{"parallel_block": true, "init": "uniform", "init_std_qkv": 0.0177, "warmup_steps": 200, "batch_tokens": 65536, "seq_len": 1024, "doc_mask": false, "steps": 6554}
Each number is 50 + 15 x the weight over the matrix's rms, rounded and kept within 0 to 99. Layers, rows and columns count from 0.

# layer 4 attention query, 448x448, rms 0.113, rows 284-315, columns 0-111
55 35 67 23 52 70 45 40 51 50 42 30 33 53 70 37 44 35 47 24 33 55 38 74 56 54 68 31 54 30 52 71 49 57 66 56 47 43 61 41 67 48 52 36 36 39 62 47 25 38 39 43 57 73 76 57 64 28 68 57 34 54 65 38 62 38 40 39 31 41 58 57 46 50 49 67 53 38 43 61 46 46 56 61 92 59 63 75 55 68 52 49 65 69 51 64 44 57 45 65 34 37 33 41 60 55 56 40 53 57 75 64
37 31 58 55 50 39 47 45 55 74 54 77 54 42 21 65 52 50 66 52 57 64 59 59 40 70 36 50 50 38 34 57 24 63 34 46 68 53 52 45 10 64 46 31 53 51 50 25 47 46 35 33 54 35 41 36 57 38 49 61 46 49 78 52 85 59 45 40 66 52 40 40 32 58 56 74 51 38 41 63 51 28 44 52 47 57 43 41 61 28 45 31 26 48 50 51 38 63 46 58 54 63 64 46 34 55 61 46 58 51 42 34
34 48 36 51 31 49 38 47 42 57 31 63 45 42 29 26 41 29 40 69 50 72 80 55 53 48 39 51 52 48 49 54 77 36 66 43 41 65 31 34 34 14 67 80 59 35 28 35 46 53 33 66 47 51 66 70 73 43 72 65 77 55 64 40 65 56 38 57 39 31 40 63 71 42 38 32 50 45 57 45 47 52 69 35 63 43 36 48 66 51 26 41 60 40 40 25 41 40 44 46 22 61 48 61 35 80 58 39 62 45 39 30
62 52 36 44 80 52 49 44 33 62 52 34 57 43 36 63 44 62 51 76 50 54 30 53 17 46 38 54 58 50 88 60 62 59 50 38 37 47 46 71 23 38 37 63 65 43 44 35 24 58 58 53 60 54 64 29 51 31 84 36 50 72 18 20 84 56 76 60 56 44 34 45 49 36 24 58 66 66 56 61 50 51 43 86 54 42 61 47 42 71 66 40 56 42 49 56 46 42 66 51 38 58 32 53 47 52 52 39 49 68 76 61
64 07 61 61 28 68 56 32 18 42 77 48 44 46 60 58 23 80 41 48 53 33 33 52 75 62 55 50 64 33 45 61 61 47 68 55 37 55 45 38 29 41 50 31 48 55 62 48 24 23 80 43 85 60 54 48 39 44 58 32 55 52 60 70 61 31 42 66 47 29 78 44 39 86 41 57 62 43 30 58 55 32 60 47 51 48 55 70 53 60 55 70 45 61 57 43 31 37 50 66 44 33 73 51 28 49 56 65 39 47 80 67
30 59 67 48 20 56 24 63 59 63 52 48 58 53 49 71 25 53 56 33 45 59 31 59 39 53 57 38 21 67 40 77 26 27 80 52 66 66 49 32 76 39 27 26 18 42 61 35 57 30 06 59 37 27 48 52 54 51 29 22 75 34 41 37 42 69 19 41 36 47 64 56 33 53 68 62 63 57 81 43 44 41 67 42 61 42 52 25 43 60 34 57 37 21 59 36 58 58 61 38 61 61 75 75 42 58 56 56 50 32 44 60
37 42 45 49 39 49 78 05 63 90 31 68 62 50 66 53 58 44 40 50 39 43 29 57 79 42 46 42 57 57 86 57 73 14 43 68 55 67 67 33 55 34 36 45 27 54 59 32 74 47 49 42 29 68 61 67 62 55 09 56 13 25 44 96 29 49 57 49 65 55 45 43 57 52 67 27 37 59 61 54 49 44 55 40 57 45 40 65 32 66 46 52 45 51 59 39 61 47 60 83 49 25 27 68 71 58 39 68 50 20 51 69
65 53 36 53 31 60 70 71 46 45 19 28 60 57 50 96 38 61 39 99 41 68 71 83 61 59 61 61 53 54 78 37 34 52 65 40 45 35 56 46 78 43 53 56 57 31 57 52 38 37 35 53 37 32 35 54 51 47 36 72 67 62 20 68 36 41 50 30 65 56 43 61 58 46 35 56 19 82 41 38 26 15 39 44 52 69 11 52 44 75 55 51 31 43 48 72 69 26 58 53 78 36 51 57 48 54 69 47 33 61 63 34
50 92 43 43 54 36 48 78 39 43 41 32 46 54 30 58 70 53 71 74 45 48 47 50 27 24 46 31 31 55 00 55 61 64 43 46 23 52 26 67 70 45 53 94 41 42 56 44 33 27 42 57 56 52 56 63 47 22 62 76 39 53 47 60 45 23 48 35 38 52 03 38 47 45 46 37 23 38 63 61 33 41 74 43 51 64 40 44 39 43 62 56 58 50 65 43 66 64 27 36 52 50 52 31 38 58 60 48 40 64 53 55
50 51 62 39 74 69 46 67 42 33 61 65 41 21 40 54 80 69 43 74 46 43 30 77 28 75 60 24 82 19 81 64 47 46 55 58 47 56 45 73 61 22 47 47 45 47 45 61 38 41 47 47 48 70 60 38 70 72 54 32 45 85 18 52 56 59 52 54 51 71 31 47 42 71 70 53 15 53 50 54 40 71 28 55 85 17 61 43 59 67 40 62 56 39 50 12 46 47 28 50 35 60 53 72 41 57 51 31 36 57 53 33
42 35 34 56 55 68 51 19 49 58 60 43 28 66 42 64 40 59 35 60 36 49 31 43 73 93 54 60 72 35 37 38 56 53 46 63 41 68 35 36 57 52 54 68 50 53 42 49 55 45 50 42 68 37 47 86 49 49 31 09 34 59 28 73 32 61 54 55 52 40 66 29 66 58 35 66 44 46 69 28 57 57 56 43 39 65 58 50 38 77 28 73 26 66 42 72 53 32 77 53 70 82 41 59 39 38 51 48 26 71 43 71
50 38 25 40 57 38 37 28 81 29 49 67 33 61 61 63 66 69 50 01 33 65 41 44 44 33 65 36 42 32 17 36 56 41 61 19 15 42 41 67 37 74 33 70 64 33 37 56 50 48 58 41 54 51 57 45 33 69 47 43 67 67 32 53 56 70 46 39 21 80 82 46 43 58 54 51 43 77 53 52 27 72 51 56 43 31 52 78 43 41 45 70 35 87 49 65 45 51 74 61 23 66 49 40 59 54 23 34 32 60 78 73
82 47 46 56 25 65 45 59 57 53 54 50 57 59 61 48 44 29 46 37 45 61 43 48 54 53 65 49 35 32 38 47 66 67 51 50 58 44 66 51 36 51 57 54 57 38 53 43 61 55 47 36 38 75 45 69 71 24 33 43 49 64 45 37 48 41 55 65 76 61 63 57 62 32 33 26 47 58 28 61 53 29 51 48 26 60 38 72 52 40 33 68 52 47 71 82 43 61 31 46 42 31 46 36 22 58 53 39 56 68 58 49
45 45 51 74 65 48 84 58 43 56 60 38 43 30 50 39 49 48 45 32 44 52 50 71 53 45 53 46 59 50 46 77 07 78 49 58 63 99 31 24 69 67 62 52 24 49 24 24 44 45 63 81 71 49 73 47 43 52 41 60 72 43 65 55 55 57 43 32 54 33 47 56 45 59 67 59 40 22 53 61 45 71 73 42 61 55 62 62 69 57 43 61 53 50 44 53 50 69 27 58 54 42 55 82 52 53 41 54 75 32 56 58
40 51 56 59 43 34 61 60 34 51 47 42 50 73 38 72 74 55 32 32 34 38 37 68 29 30 45 40 55 65 44 53 39 42 54 39 61 47 34 54 66 63 41 26 40 39 47 36 41 20 46 88 37 50 46 53 23 37 30 70 41 27 42 40 67 34 60 21 18 48 51 63 22 44 78 51 36 70 53 78 54 15 73 67 46 46 33 36 81 60 65 69 43 42 38 30 21 70 45 36 58 45 63 37 56 55 55 54 54 43 51 24
49 57 50 36 61 55 19 48 62 42 43 57 53 56 65 53 54 48 55 39 47 53 43 43 49 42 64 19 54 69 29 27 39 66 25 36 70 64 45 58 67 46 31 41 37 44 70 63 52 60 47 28 53 57 45 45 32 60 71 54 41 57 51 45 29 47 49 00 27 60 42 39 52 42 71 33 41 75 67 59 36 40 61 59 71 51 41 52 60 33 65 50 31 54 62 37 33 26 32 79 41 45 47 57 57 42 56 44 60 48 42 35
61 42 45 54 43 65 61 62 49 33 68 41 56 68 72 45 51 37 70 67 69 45 68 50 96 42 58 43 74 53 39 37 43 42 55 49 40 66 39 34 88 37 80 51 44 74 56 26 52 68 69 69 41 68 43 55 57 48 24 38 53 56 50 72 39 60 66 25 53 46 55 55 69 46 33 33 46 53 57 45 33 67 47 63 42 68 50 53 50 69 53 40 58 33 59 43 56 41 68 28 66 51 27 62 41 32 48 58 59 52 72 73
55 50 51 51 38 57 44 82 65 46 54 54 47 48 34 52 62 35 38 87 70 58 47 29 59 50 51 44 59 54 57 57 46 19 56 39 51 44 53 59 53 63 45 29 41 38 63 18 28 36 45 24 10 32 54 40 57 57 44 71 63 39 38 40 44 61 46 54 63 44 59 52 82 52 60 74 39 57 63 63 72 46 54 43 40 67 27 57 59 55 78 31 53 17 38 34 47 72 67 39 48 54 58 45 58 46 57 65 50 64 34 65
41 46 50 69 10 46 36 54 46 46 51 51 52 47 31 39 54 34 46 50 52 52 94 32 47 46 67 46 29 51 33 70 56 46 41 25 62 44 71 25 73 38 42 35 50 65 14 42 59 43 59 51 43 21 43 48 56 51 37 66 84 23 63 51 47 61 54 44 58 37 43 24 33 29 42 54 52 43 29 60 41 53 66 17 30 60 61 38 33 51 35 67 38 47 46 47 52 64 44 38 45 66 68 22 29 69 59 45 50 57 43 37
44 62 55 55 58 62 50 79 47 38 58 42 56 28 59 74 61 43 67 67 48 53 46 49 49 55 73 25 19 15 56 31 45 51 58 54 32 61 28 73 62 62 56 62 52 24 48 38 41 51 62 92 50 40 48 47 53 33 43 37 59 60 69 31 74 12 31 65 77 49 50 53 47 81 43 49 75 21 66 55 45 62 51 43 70 61 41 57 15 46 30 23 70 54 44 33 57 77 63 67 37 54 70 43 42 40 29 25 23 71 79 66
43 48 42 59 32 57 56 49 47 43 47 60 64 53 73 70 55 50 60 51 24 44 59 82 55 29 59 41 52 29 52 43 36 72 41 73 60 67 36 67 51 18 70 49 53 59 53 58 37 37 49 89 74 48 23 39 28 61 19 54 56 34 62 51 36 43 43 40 31 27 65 61 59 61 66 70 47 47 59 32 65 55 65 45 54 77 40 57 70 61 36 76 41 47 61 39 44 65 52 38 36 49 60 50 50 45 65 62 68 34 72 31
55 40 41 50 87 52 63 85 14 24 62 74 57 45 50 55 50 37 28 58 46 15 59 89 74 50 49 28 32 65 48 40 67 57 47 32 65 37 47 12 55 82 64 56 53 61 59 78 76 47 69 73 57 43 19 34 63 65 51 43 38 75 51 56 35 63 35 42 32 58 50 56 51 52 54 53 58 36 35 41 58 25 34 60 62 25 36 45 44 37 43 25 62 40 46 41 34 73 50 82 67 54 48 52 52 39 55 48 55 50 71 81
62 57 48 53 38 44 42 58 67 44 53 72 57 68 35 45 56 42 73 47 50 54 69 46 57 44 62 19 53 61 40 72 44 50 56 74 33 30 31 33 46 35 72 56 66 56 59 38 12 47 38 51 48 66 69 44 33 47 35 61 52 50 67 39 47 42 75 37 44 51 39 65 25 48 61 16 99 70 68 53 50 28 58 89 52 44 30 59 55 35 43 63 43 58 59 03 42 53 43 87 35 42 38 47 27 54 41 48 61 58 53 59
84 21 73 64 34 53 40 57 47 78 43 56 48 37 60 62 25 54 75 57 57 51 44 38 58 48 68 28 45 39 48 52 70 51 46 49 41 46 73 74 56 57 54 46 56 41 59 30 47 48 42 45 39 65 50 89 52 54 67 54 62 33 23 31 38 24 26 61 48 63 46 31 57 59 64 45 58 36 70 47 72 66 38 51 64 62 54 46 38 33 71 60 66 55 65 73 50 38 46 45 04 44 50 43 50 40 46 48 48 50 45 29
31 30 25 49 33 47 62 43 14 66 53 45 47 50 80 70 29 53 59 78 57 41 22 59 44 47 83 64 32 55 53 39 58 45 39 48 48 63 36 51 48 43 33 68 46 26 45 48 54 30 66 82 52 45 51 45 58 63 74 50 53 48 52 31 59 74 71 80 66 31 42 51 35 33 46 63 37 34 27 68 76 64 59 47 64 38 65 20 17 54 63 65 38 63 21 38 48 55 64 80 45 46 39 51 45 55 44 34 52 78 52 69
48 69 58 50 84 58 12 80 32 62 91 37 59 61 47 42 38 68 27 41 33 60 64 65 36 44 71 30 46 28 56 53 66 69 49 45 69 41 32 50 65 69 51 54 49 38 68 63 32 43 56 44 62 68 47 42 50 33 70 38 24 48 39 26 74 52 63 16 14 99 29 39 62 43 59 59 21 78 52 43 12 61 97 54 64 62 72 37 47 21 46 30 42 69 64 18 52 73 45 72 43 55 57 31 59 62 42 36 58 75 57 30
56 47 24 53 56 54 48 41 13 51 54 52 51 45 46 66 53 47 72 54 58 48 40 29 56 54 40 13 43 43 64 73 57 56 21 81 59 74 34 69 48 49 35 64 54 47 46 38 68 38 25 33 52 54 33 46 40 47 17 57 72 31 32 53 48 38 36 51 42 72 36 50 28 43 54 62 41 62 47 57 35 65 78 24 38 60 37 56 39 32 22 73 57 33 47 36 34 53 52 66 46 49 55 44 31 54 33 44 56 40 48 55
56 41 13 72 56 67 65 37 50 48 30 52 30 00 45 75 68 45 54 76 32 35 66 69 51 28 56 50 46 21 42 68 50 76 66 65 54 47 48 22 71 29 48 83 60 57 69 60 90 45 43 50 50 52 49 67 48 46 53 71 45 48 53 76 51 45 49 55 61 57 45 59 40 59 48 67 56 51 39 62 82 58 48 24 58 48 36 65 23 75 49 63 58 46 57 65 39 60 36 36 38 54 48 47 69 43 89 34 61 64 31 58
79 38 51 56 69 64 42 53 35 65 66 48 26 29 56 61 61 77 63 50 32 46 37 59 41 54 29 64 42 76 57 38 38 46 48 42 91 88 38 50 34 34 71 48 68 41 47 40 27 42 74 60 60 67 31 45 33 45 38 47 18 57 49 84 23 47 52 59 61 44 35 74 22 59 63 57 77 33 36 49 54 46 48 61 67 50 51 52 41 63 76 41 66 43 53 64 42 26 57 28 35 17 20 57 60 63 49 57 58 31 39 67
46 71 67 26 72 49 44 62 39 47 63 49 48 85 29 40 59 39 30 43 58 48 60 56 53 33 37 45 62 41 69 44 34 43 43 56 60 42 45 42 53 38 68 31 62 31 53 53 71 44 93 43 64 76 48 64 20 50 71 11 47 95 27 62 38 42 47 46 70 57 65 77 71 52 59 48 59 50 34 50 50 49 52 55 54 49 53 61 54 80 58 42 71 68 61 63 51 68 64 67 30 60 44 57 41 40 45 38 38 76 50 60
40 42 74 76 54 45 20 72 57 24 44 55 34 65 24 60 72 47 41 25 41 51 54 63 22 48 55 56 70 61 42 27 41 50 43 54 49 40 69 76 56 33 45 49 61 35 30 76 46 46 51 71 38 40 42 53 44 31 40 53 70 44 35 14 59 17 46 24 51 62 42 64 61 51 55 67 70 30 57 71 32 32 62 56 41 45 52 41 82 32 58 46 33 15 48 55 41 61 18 23 57 42 78 41 58 78 69 38 75 58 39 33
54 49 74 44 55 47 46 45 49 59 54 53 00 37 51 48 29 53 40 40 60 04 54 54 45 82 56 35 69 48 76 12 62 68 32 58 41 39 48 39 51 43 55 43 60 57 45 28 24 61 54 71 52 54 56 72 54 31 63 37 45 30 48 32 73 05 47 53 63 28 35 63 45 40 47 36 98 36 75 58 62 27 48 69 67 49 85 64 45 07 32 32 29 58 45 22 53 52 36 42 37 57 70 33 39 42 66 59 76 34 66 74
# layer 4 attention key, 448x448, rms 0.113, rows 284-314, columns 0-111
46 39 40 45 27 91 56 73 48 30 37 59 23 55 56 52 38 55 45 67 59 72 32 51 41 52 35 27 70 59 42 39 61 25 54 72 54 57 68 66 58 58 55 62 31 29 44 77 53 86 41 52 54 44 57 45 63 31 33 54 47 40 50 54 79 55 34 70 41 37 28 32 71 36 51 40 48 43 37 47 54 69 38 51 61 46 31 72 24 70 71 30 32 11 54 47 53 52 67 56 34 49 61 59 64 55 22 42 42 47 48 18
57 75 51 40 72 75 46 25 46 71 75 57 64 65 35 25 70 44 21 50 41 49 34 49 56 81 41 28 34 49 67 31 59 37 49 86 54 30 60 54 51 16 36 42 43 57 59 43 73 69 55 67 63 60 59 30 20 23 34 30 31 40 71 38 49 64 68 55 53 33 67 73 64 33 21 45 45 40 33 49 42 60 44 48 62 30 60 60 52 50 68 51 72 81 48 36 19 54 85 38 65 62 38 39 48 56 65 67 24 49 36 45
62 58 48 61 39 44 41 65 42 42 66 84 39 56 67 45 45 51 64 62 48 47 34 34 57 34 69 44 68 69 45 71 56 35 42 34 62 45 52 22 47 58 38 46 49 44 67 85 58 67 24 38 58 32 44 42 49 61 78 75 70 45 50 68 57 45 62 53 55 75 56 62 37 50 69 52 29 59 52 31 50 42 56 48 54 58 52 78 79 49 50 56 59 43 50 73 54 53 35 45 69 96 09 69 60 52 39 50 60 38 74 60
56 33 72 39 27 93 48 33 44 49 56 34 61 60 55 58 58 49 44 38 44 75 35 41 61 45 69 33 77 56 28 34 56 31 63 54 45 51 81 38 26 66 42 51 46 53 66 41 37 47 28 40 80 26 28 32 24 46 69 58 44 53 47 58 71 52 58 23 44 52 59 42 70 50 56 51 30 56 71 57 49 32 71 93 36 54 66 61 35 34 59 44 27 36 51 56 41 53 37 68 46 75 28 47 32 45 41 59 53 45 54 26
24 39 52 15 22 56 66 58 17 32 51 50 45 50 35 45 77 66 28 55 61 45 54 43 48 78 44 60 36 27 44 23 70 76 50 56 58 72 57 76 63 57 63 62 32 58 36 32 47 47 83 46 48 12 54 24 56 48 48 28 65 74 37 40 61 51 64 47 33 38 56 56 28 47 36 54 64 54 40 54 56 64 62 51 37 31 71 32 39 60 72 38 38 42 72 49 66 63 71 63 44 66 59 41 32 61 42 55 72 42 62 45
48 76 49 47 75 48 63 47 26 62 50 38 48 17 63 58 56 68 32 75 49 18 60 71 26 41 75 65 36 61 54 70 51 51 60 31 49 30 71 33 65 45 52 41 54 61 57 71 56 48 57 43 44 44 37 39 45 35 48 72 59 29 63 53 40 66 33 36 56 50 71 79 42 60 35 40 64 49 50 56 60 52 58 57 47 30 48 35 53 36 33 33 40 52 38 70 61 63 46 50 59 33 45 67 79 62 41 55 63 69 54 54
49 49 68 50 42 34 51 56 60 81 61 71 64 42 39 42 39 41 50 63 56 16 49 35 43 82 42 66 45 24 27 43 52 41 27 36 69 29 50 53 54 34 45 52 52 67 27 61 54 40 53 52 47 44 46 43 60 40 47 41 65 49 33 39 59 58 65 58 50 67 39 57 27 44 49 39 53 00 76 61 46 37 48 49 51 68 60 61 24 96 70 73 65 81 42 41 62 44 52 33 79 38 53 56 43 61 60 36 31 67 27 40
54 41 48 59 36 62 70 24 63 78 75 33 72 33 60 36 32 48 25 54 67 55 61 46 79 60 42 66 37 59 36 52 63 65 27 22 44 44 60 31 34 57 77 60 42 66 36 47 76 54 49 43 33 45 28 50 46 72 56 41 64 72 15 68 55 26 42 34 51 56 55 44 42 78 52 68 48 45 46 80 34 34 62 81 63 59 51 34 53 50 26 45 72 48 41 32 39 50 62 44 48 57 67 60 77 54 55 32 23 86 55 46
53 58 50 73 42 45 58 39 61 24 48 37 58 54 41 47 63 45 50 43 51 64 43 60 67 17 41 54 56 60 42 43 42 68 76 63 54 73 48 72 41 68 33 75 22 51 57 59 50 81 52 30 83 19 40 46 49 49 92 56 54 60 51 80 52 42 18 37 56 54 24 79 40 47 67 34 60 53 29 57 45 59 44 20 63 66 71 44 38 83 45 69 45 62 33 59 66 73 25 64 37 46 35 40 39 32 26 69 37 71 64 49
59 64 63 32 37 41 48 61 73 41 52 45 67 54 45 41 76 23 63 40 17 47 32 71 67 26 48 60 46 42 42 51 53 52 61 42 37 18 73 60 42 42 54 78 49 42 46 54 41 60 61 61 42 08 49 40 50 46 62 48 47 28 31 26 71 55 61 39 41 50 57 55 69 63 58 24 26 22 57 08 42 53 47 39 66 36 68 46 55 78 45 49 11 30 16 45 59 52 62 59 38 33 39 79 49 33 45 29 30 42 74 64
38 47 74 57 48 34 48 61 50 31 43 21 28 46 20 32 77 42 51 47 20 41 22 63 69 50 29 51 22 42 53 40 43 50 41 27 46 69 45 49 57 29 46 46 43 51 33 30 50 51 61 66 77 19 29 59 53 48 48 37 43 51 33 36 43 30 40 61 44 53 34 68 23 55 42 37 34 56 32 49 56 56 41 49 48 63 68 64 41 43 62 34 78 70 57 63 78 92 52 49 61 69 58 78 62 53 53 31 68 62 39 36
15 15 41 76 44 42 53 40 30 55 48 64 37 42 57 82 65 53 27 59 61 34 59 51 75 50 26 36 58 55 41 47 70 37 60 43 56 35 67 69 50 44 44 50 62 33 44 37 52 37 55 42 51 41 79 64 54 23 46 31 47 56 41 23 51 43 46 55 50 42 45 46 55 31 48 31 47 80 53 56 50 52 55 52 44 33 53 59 36 49 51 44 45 41 69 58 33 78 51 26 46 62 67 34 46 72 57 43 57 55 64 42
66 48 58 59 55 93 68 61 54 52 42 16 32 50 46 43 27 47 52 54 74 66 34 36 66 28 44 65 69 38 51 40 68 79 29 74 64 64 47 55 41 66 38 31 50 48 55 36 13 54 43 47 55 45 69 41 42 51 49 43 25 36 41 36 87 58 49 64 57 45 56 47 74 62 57 50 35 46 67 50 38 74 51 57 46 49 36 44 28 34 50 38 33 33 49 56 55 56 45 54 51 57 44 44 18 78 48 47 55 51 37 59
48 53 72 60 53 69 53 75 40 60 23 39 69 50 67 34 33 29 59 52 56 29 30 46 42 52 51 54 50 48 52 82 47 49 46 31 84 51 82 44 38 50 53 57 43 41 66 57 40 71 69 66 37 52 35 33 58 56 42 51 64 37 77 51 41 29 83 43 35 52 68 43 80 53 74 56 33 74 28 63 66 63 56 38 65 43 46 32 63 40 53 45 43 58 51 47 35 46 69 58 41 25 46 80 71 44 83 31 31 32 43 58
42 61 53 35 29 51 67 51 55 53 45 45 68 48 63 43 48 84 56 41 49 63 82 75 45 73 70 68 44 49 46 24 45 33 76 72 35 47 27 53 51 94 34 51 50 45 47 63 69 63 66 61 47 49 20 57 33 37 27 61 58 65 46 45 64 49 37 48 53 51 62 43 65 35 54 47 89 25 60 63 22 33 24 59 71 26 54 73 64 25 47 38 41 87 49 67 67 39 36 50 47 12 47 69 77 15 35 65 56 67 50 68
26 57 61 46 54 44 39 36 37 62 62 64 47 81 30 63 25 53 43 57 60 38 66 49 19 46 70 68 43 51 49 22 40 53 41 77 75 40 42 76 47 70 52 41 45 69 34 50 48 24 39 28 44 50 34 52 66 31 55 40 10 71 46 40 66 41 51 63 59 41 29 41 44 11 48 50 70 27 33 59 47 48 41 57 54 80 61 69 55 54 70 49 65 58 55 53 45 49 37 65 44 28 62 48 48 79 26 28 52 84 28 78
49 12 52 48 19 57 61 59 55 39 23 62 36 61 65 57 45 33 39 66 66 52 68 39 38 35 22 41 62 25 36 72 45 52 29 27 50 63 53 42 54 49 80 62 36 54 62 50 39 31 27 34 83 64 29 64 57 75 42 93 29 39 56 77 55 27 54 46 55 44 29 38 44 41 60 52 51 60 52 60 58 46 61 54 65 64 60 49 23 61 62 33 70 42 41 63 53 37 57 37 73 55 62 51 26 43 31 59 66 67 36 18
18 67 32 44 64 66 45 82 67 52 42 54 38 17 36 45 29 62 66 45 32 58 45 62 41 56 50 40 23 45 54 62 38 28 41 62 44 42 60 46 48 39 54 29 52 47 25 59 57 57 30 57 50 52 58 31 68 44 65 51 59 42 57 68 39 54 52 36 67 71 38 57 33 68 59 53 46 46 29 48 81 38 67 38 45 61 29 51 52 50 63 48 53 67 59 55 46 47 44 39 59 60 48 49 44 45 63 43 61 44 41 49
50 57 50 56 59 61 37 58 55 44 70 51 39 46 38 44 41 71 48 40 23 51 59 58 28 43 65 42 49 46 72 76 48 35 79 61 52 33 44 29 56 85 53 25 44 39 61 60 36 62 40 19 61 78 42 46 41 62 72 50 65 44 29 63 62 49 54 45 46 64 44 47 46 81 54 74 32 51 41 48 52 76 26 79 40 47 45 25 70 00 24 40 48 75 42 80 39 28 54 49 56 60 50 61 55 38 44 32 38 41 60 29
64 50 57 50 57 49 62 31 54 78 48 72 36 17 41 56 75 18 50 47 65 20 57 64 47 66 42 57 62 36 34 41 86 57 68 56 33 48 70 43 60 51 52 57 35 38 67 49 56 70 50 48 34 72 49 54 40 42 51 78 57 69 28 41 59 21 19 59 59 33 54 63 46 66 68 41 46 82 43 36 77 72 77 44 40 64 49 41 26 53 71 57 66 40 37 31 61 47 51 50 41 58 48 39 63 58 46 70 34 48 39 16
49 42 61 52 66 67 50 47 39 53 46 53 55 33 38 22 66 54 42 54 49 44 46 29 37 59 55 42 52 56 50 74 63 54 60 54 78 62 61 61 37 42 49 69 37 29 65 76 60 60 75 77 57 57 33 52 79 47 48 37 54 48 43 38 51 57 66 60 42 29 51 60 54 97 36 55 21 58 64 38 81 48 72 41 34 21 77 56 18 36 46 50 59 37 22 46 49 42 56 48 66 33 56 57 67 35 73 67 47 34 24 32
18 65 35 55 71 51 32 38 40 52 63 17 28 63 55 85 74 80 32 48 43 39 54 74 43 44 49 39 35 55 51 73 50 61 38 49 47 64 57 49 29 19 35 23 46 50 66 24 60 55 61 39 62 54 40 55 48 26 53 61 53 46 54 41 27 34 49 54 35 72 41 30 71 39 42 80 27 65 50 34 47 33 42 48 53 46 38 30 76 53 55 17 49 19 67 58 36 38 23 60 26 39 49 71 34 47 62 71 55 73 34 49
66 62 30 51 32 52 68 53 44 47 45 72 77 99 73 28 19 67 43 71 34 44 57 59 69 57 59 27 68 39 39 32 53 64 48 56 54 22 62 69 70 19 37 85 39 72 22 39 35 22 70 49 66 40 47 43 41 79 18 43 42 52 68 58 47 46 72 49 65 81 47 63 68 16 69 56 69 49 50 51 64 70 67 65 45 36 82 46 58 51 57 36 46 64 45 21 59 49 38 82 60 20 51 65 44 74 60 71 45 40 70 67
35 41 65 51 48 42 72 74 40 53 25 76 35 53 70 49 30 29 75 32 83 60 50 46 57 44 76 49 69 40 20 37 69 55 48 38 54 44 10 56 57 53 58 52 43 77 47 68 25 57 57 47 49 44 73 59 59 40 76 55 52 35 48 56 70 24 28 39 56 57 22 49 47 68 61 61 60 47 55 46 89 74 58 38 58 49 51 43 53 52 38 28 33 55 32 24 68 37 45 36 41 56 56 50 49 69 18 47 57 63 89 30
34 53 62 28 61 62 18 64 40 42 49 36 58 47 47 45 89 70 34 24 40 40 50 59 48 49 61 36 40 34 65 57 61 34 32 55 29 56 25 57 39 60 38 62 46 49 37 61 65 52 81 58 70 29 48 30 49 39 53 67 72 25 50 32 40 28 64 38 28 59 45 52 42 47 59 60 56 38 25 35 27 41 20 74 14 49 65 60 54 04 77 65 61 79 59 58 45 60 42 66 39 59 39 68 58 66 71 30 66 65 44 45
47 53 38 68 36 67 60 45 71 37 52 37 78 87 50 46 67 30 50 37 30 70 71 69 64 27 44 46 53 66 44 12 68 38 47 45 45 35 71 55 57 39 49 68 49 63 44 56 38 62 38 37 53 55 40 48 42 18 25 56 20 62 49 52 55 53 21 41 53 17 23 37 57 47 73 30 68 63 27 60 46 26 53 45 45 49 33 60 44 71 58 49 11 47 56 74 71 45 45 64 25 65 29 59 35 23 47 59 44 54 59 37
69 64 57 49 59 51 63 42 88 33 44 91 45 41 56 42 88 64 56 56 28 47 46 37 44 25 49 61 58 54 29 60 53 68 74 62 78 54 58 74 60 16 23 48 46 33 54 68 49 48 75 51 52 40 39 67 40 40 55 51 30 29 37 41 26 45 58 61 83 59 61 64 53 50 56 46 20 70 65 55 60 60 41 44 23 49 41 33 39 52 48 68 45 49 18 48 53 52 63 29 45 30 55 54 46 25 62 48 43 33 53 51
58 66 54 58 46 44 68 75 22 48 66 46 43 34 40 46 60 60 63 41 19 44 21 60 53 68 61 44 40 45 70 77 43 70 47 55 44 49 55 51 66 35 30 63 50 60 45 53 58 41 71 56 24 25 53 60 28 45 76 50 68 64 47 24 61 80 60 75 36 62 22 45 43 74 53 46 38 44 47 44 61 53 65 32 42 56 60 37 52 69 50 47 54 49 38 33 89 66 77 45 31 50 31 53 38 55 61 57 33 34 18 45
61 29 33 26 28 48 57 59 44 33 68 58 58 52 60 89 39 33 25 49 50 92 65 41 41 46 44 30 51 50 53 53 43 46 57 57 25 82 19 78 27 39 48 83 54 55 59 45 65 50 40 57 57 43 72 42 24 76 36 40 23 56 66 56 54 68 44 54 46 56 59 41 71 60 47 60 09 45 46 63 23 39 41 51 32 32 69 11 39 55 42 61 47 13 17 38 30 59 75 40 08 33 79 31 45 45 35 58 46 83 53 39
22 45 77 45 69 34 59 47 61 53 50 17 47 32 55 58 38 66 36 71 48 48 36 61 35 24 16 39 47 26 35 34 52 47 26 63 60 45 44 54 56 71 57 26 30 37 65 35 51 40 43 48 72 36 55 84 49 40 81 36 53 62 43 26 86 34 36 36 43 75 41 48 70 39 66 50 45 45 48 21 68 23 46 62 41 34 27 40 46 43 38 37 50 19 52 39 42 58 49 50 35 25 55 33 49 61 46 62 70 75 41 27
68 47 51 53 62 63 74 19 32 46 55 25 50 44 52 48 44 28 64 59 96 72 65 84 60 88 29 51 45 47 35 52 71 47 57 39 53 46 63 33 58 59 61 65 53 39 45 64 59 74 32 63 49 49 58 68 44 48 44 48 77 43 46 58 30 59 63 32 46 10 41 23 65 71 37 44 70 40 61 58 45 53 41 52 73 52 38 42 65 41 22 59 39 50 53 43 44 23 50 52 33 40 32 30 84 43 55 49 57 23 70 67